config.toml
n_layer = 12
d_model = 224
n_head = 4
n_kv_head = 4
head_dim = 64
d_mlp = 448
vocab_size = 3682
activation = "geglu"
norm = "rmsnorm"
norm_place = "peri"
norm_eps = 1e-05
positions = "rope"
rope_base = 10000.0
rope_fraction = 1.0
qk_norm = true
attn_scale = 0.13
bias = "none"
tie_embeddings = true
parallel_block = false
extras = ["capped logits"]
init = "normal"
init_std_qkv = 0.0294
init_std_o = 0.00562
init_std_up = 0.0294
init_std_down = 0.00425
optimizer = "cautious_adamw"
lr = 0.00182
beta1 = 0.95
beta2 = 0.99
weight_decay = 0.18
lr_head = 0.0129
warmup_steps = 482
schedule = "wsd"
decay_fraction = 0.702
decay_shape = "sqrt"
final_lr_fraction = 0.0
batch_tokens = 65536
seq_len = 128
doc_mask = true
train_tokens = 266800000
steps = 4072
dataset = "wikipedia_en"
Each number is 200 + 40 x the weight over its row's rms, rounded and kept within 0 to 999. Layers, rows and columns count from 0. The size before them is the row's rms in percent of the matrix's.

# layer 2 MLP down (transposed), 448x224, rms 0.0476, rows 149-152, columns 112-223
095,175,233,249,168,190,211,144,133,210,239,268,197,223,213,162,272,205,266,235,146,232,176,241,201,188,239,209,167,215,166,230,211,219,164,207,188,185,199,159,156,191,204,183,171,251,239,193,194,232,214,172,213,177,186,179,157,212,133,150,203,214,192,133,181,168,180,192,196,176,211,152,222,221,242,90,301,248,184,154,263,227,275,115,276,220,213,265,184,154,212,207,158,189,177,239,221,259,108,210,214,244,223,198,170,157,153,183,160,196,122,292,169
104,188,207,222,245,191,126,230,186,132,122,127,247,223,184,175,225,198,181,183,314,240,179,247,194,283,168,168,208,200,200,118,151,214,231,145,164,191,220,183,215,118,220,200,161,198,204,130,198,175,231,209,187,98,169,210,171,238,229,190,169,252,195,159,230,179,222,167,139,213,218,225,226,119,199,149,102,226,268,226,220,198,259,242,127,195,208,248,179,151,158,220,209,168,202,214,165,206,238,212,183,253,175,231,170,236,113,169,169,137,196,173,240
106,209,153,171,79,145,222,198,218,219,230,200,226,178,209,256,158,193,249,234,159,208,217,195,176,185,145,224,191,177,297,175,226,188,224,152,228,207,257,261,206,178,243,178,143,215,201,140,226,172,176,168,201,204,217,207,191,175,180,219,219,251,123,244,170,145,172,189,176,129,171,136,173,182,271,157,185,248,211,185,207,255,231,209,207,159,235,226,188,194,211,171,189,168,216,151,154,259,209,237,169,202,238,211,213,230,139,140,193,167,205,244,65
106,202,159,216,242,239,164,191,185,206,167,205,196,228,138,193,197,153,181,213,130,216,217,252,167,205,258,239,149,191,182,231,178,242,220,231,168,190,200,245,201,127,263,179,171,132,241,259,255,152,189,175,186,143,203,263,175,239,150,232,105,204,220,225,253,251,179,166,252,248,226,188,182,222,146,179,194,197,239,236,166,167,237,182,132,263,258,194,261,180,188,167,142,212,179,216,274,205,262,235,196,240,192,178,256,233,184,162,207,173,79,151,176
# layer 2 MLP gate, 448x224, rms 0.056, rows 150-153, columns 112-223
096,212,213,207,208,215,148,172,219,127,144,189,256,206,153,218,198,169,230,188,307,251,212,253,180,305,176,178,188,202,171,131,151,203,197,212,206,217,251,195,213,171,209,208,151,195,179,162,182,181,198,196,179,138,169,194,129,251,219,182,162,237,215,201,244,217,259,134,162,233,215,261,189,163,226,164,117,233,256,252,194,206,232,223,150,176,214,250,183,206,205,224,231,143,207,143,156,187,285,216,164,236,176,232,137,252,138,214,219,131,190,188,242
104,171,231,246,291,215,174,180,213,169,177,259,173,243,133,215,269,276,139,158,208,212,238,227,185,108,218,171,206,155,159,179,220,156,182,207,231,189,237,188,194,230,183,241,228,198,190,231,226,265,182,206,175,195,171,238,236,262,255,233,184,147,184,133,165,283,223,197,288,213,213,200,197,233,176,225,222,116,234,199,159,120,136,266,212,290,194,177,186,205,199,230,234,257,228,277,208,107,214,129,180,154,149,214,256,182,241,231,239,213,162,234,238
100,257,189,178,210,146,133,206,239,232,205,247,174,232,168,221,255,180,160,160,189,149,231,230,204,213,181,141,128,166,180,232,262,181,151,165,234,191,178,204,114,175,148,192,191,203,213,165,151,222,193,192,178,155,196,167,154,205,208,117,191,118,234,283,207,147,231,118,307,211,194,192,193,217,267,240,258,139,163,179,244,155,183,225,189,207,198,186,159,196,180,149,160,221,154,194,215,185,252,194,168,245,168,228,165,183,166,210,192,224,147,247,187
105,189,186,273,246,229,134,159,159,262,217,160,192,220,203,271,176,202,160,339,268,192,238,215,265,42,184,234,217,183,233,228,224,177,205,165,192,251,144,157,241,160,205,197,118,265,203,234,227,249,256,147,258,236,199,200,194,191,259,198,199,206,195,150,232,186,227,217,214,211,173,228,244,174,203,301,182,163,257,214,226,172,220,223,154,186,250,253,217,247,231,222,235,235,291,245,235,224,230,156,162,173,196,211,306,192,273,138,208,222,158,163,221
# layer 2 MLP up, 448x224, rms 0.0565, rows 150-153, columns 112-223
106,178,262,136,273,156,253,181,192,222,182,208,205,231,119,220,156,206,216,157,209,205,179,176,146,154,151,204,199,146,174,252,228,244,155,251,191,146,244,158,173,202,209,231,247,171,146,198,197,207,277,162,174,228,175,186,311,187,268,152,212,138,257,273,232,156,206,267,189,198,182,194,148,210,207,226,193,180,215,226,203,139,216,284,99,214,182,249,242,147,226,207,201,207,149,145,242,85,155,180,142,204,224,244,245,206,230,198,186,227,151,157,165
112,120,275,217,199,220,61,169,237,181,173,211,269,217,175,183,191,233,137,155,181,202,216,169,179,204,191,194,220,219,207,168,165,172,212,195,162,236,230,193,227,190,203,290,265,230,215,175,191,279,241,264,197,210,202,250,215,294,247,256,240,165,150,156,166,203,183,229,225,245,186,164,182,164,231,296,162,160,211,233,180,201,149,224,295,324,190,196,186,220,167,225,234,257,241,228,161,172,215,218,246,199,189,215,160,244,215,216,285,194,225,204,183
108,214,178,185,155,208,149,225,214,144,171,143,201,169,218,169,195,186,143,224,222,228,209,152,198,281,280,175,212,210,197,158,215,228,165,224,192,180,167,205,257,137,253,272,241,194,252,276,322,186,195,212,182,257,203,245,227,256,140,228,126,245,206,210,181,242,203,246,236,213,219,182,160,187,138,155,184,209,263,247,132,214,223,247,210,209,119,176,228,172,199,238,163,190,204,227,273,205,191,248,206,201,227,239,220,229,243,194,181,169,173,163,135
103,194,170,188,200,267,232,201,223,269,207,207,226,189,239,186,162,159,190,201,231,176,218,155,202,110,204,222,304,186,283,180,139,253,196,182,251,224,153,195,176,172,209,241,169,178,180,180,157,226,251,167,143,180,186,168,273,208,220,135,240,243,161,208,237,158,209,173,215,202,229,253,233,145,211,242,237,225,205,210,186,245,203,208,185,197,271,247,247,173,192,209,255,152,199,205,205,191,263,213,164,202,276,206,184,172,269,200,238,162,108,75,178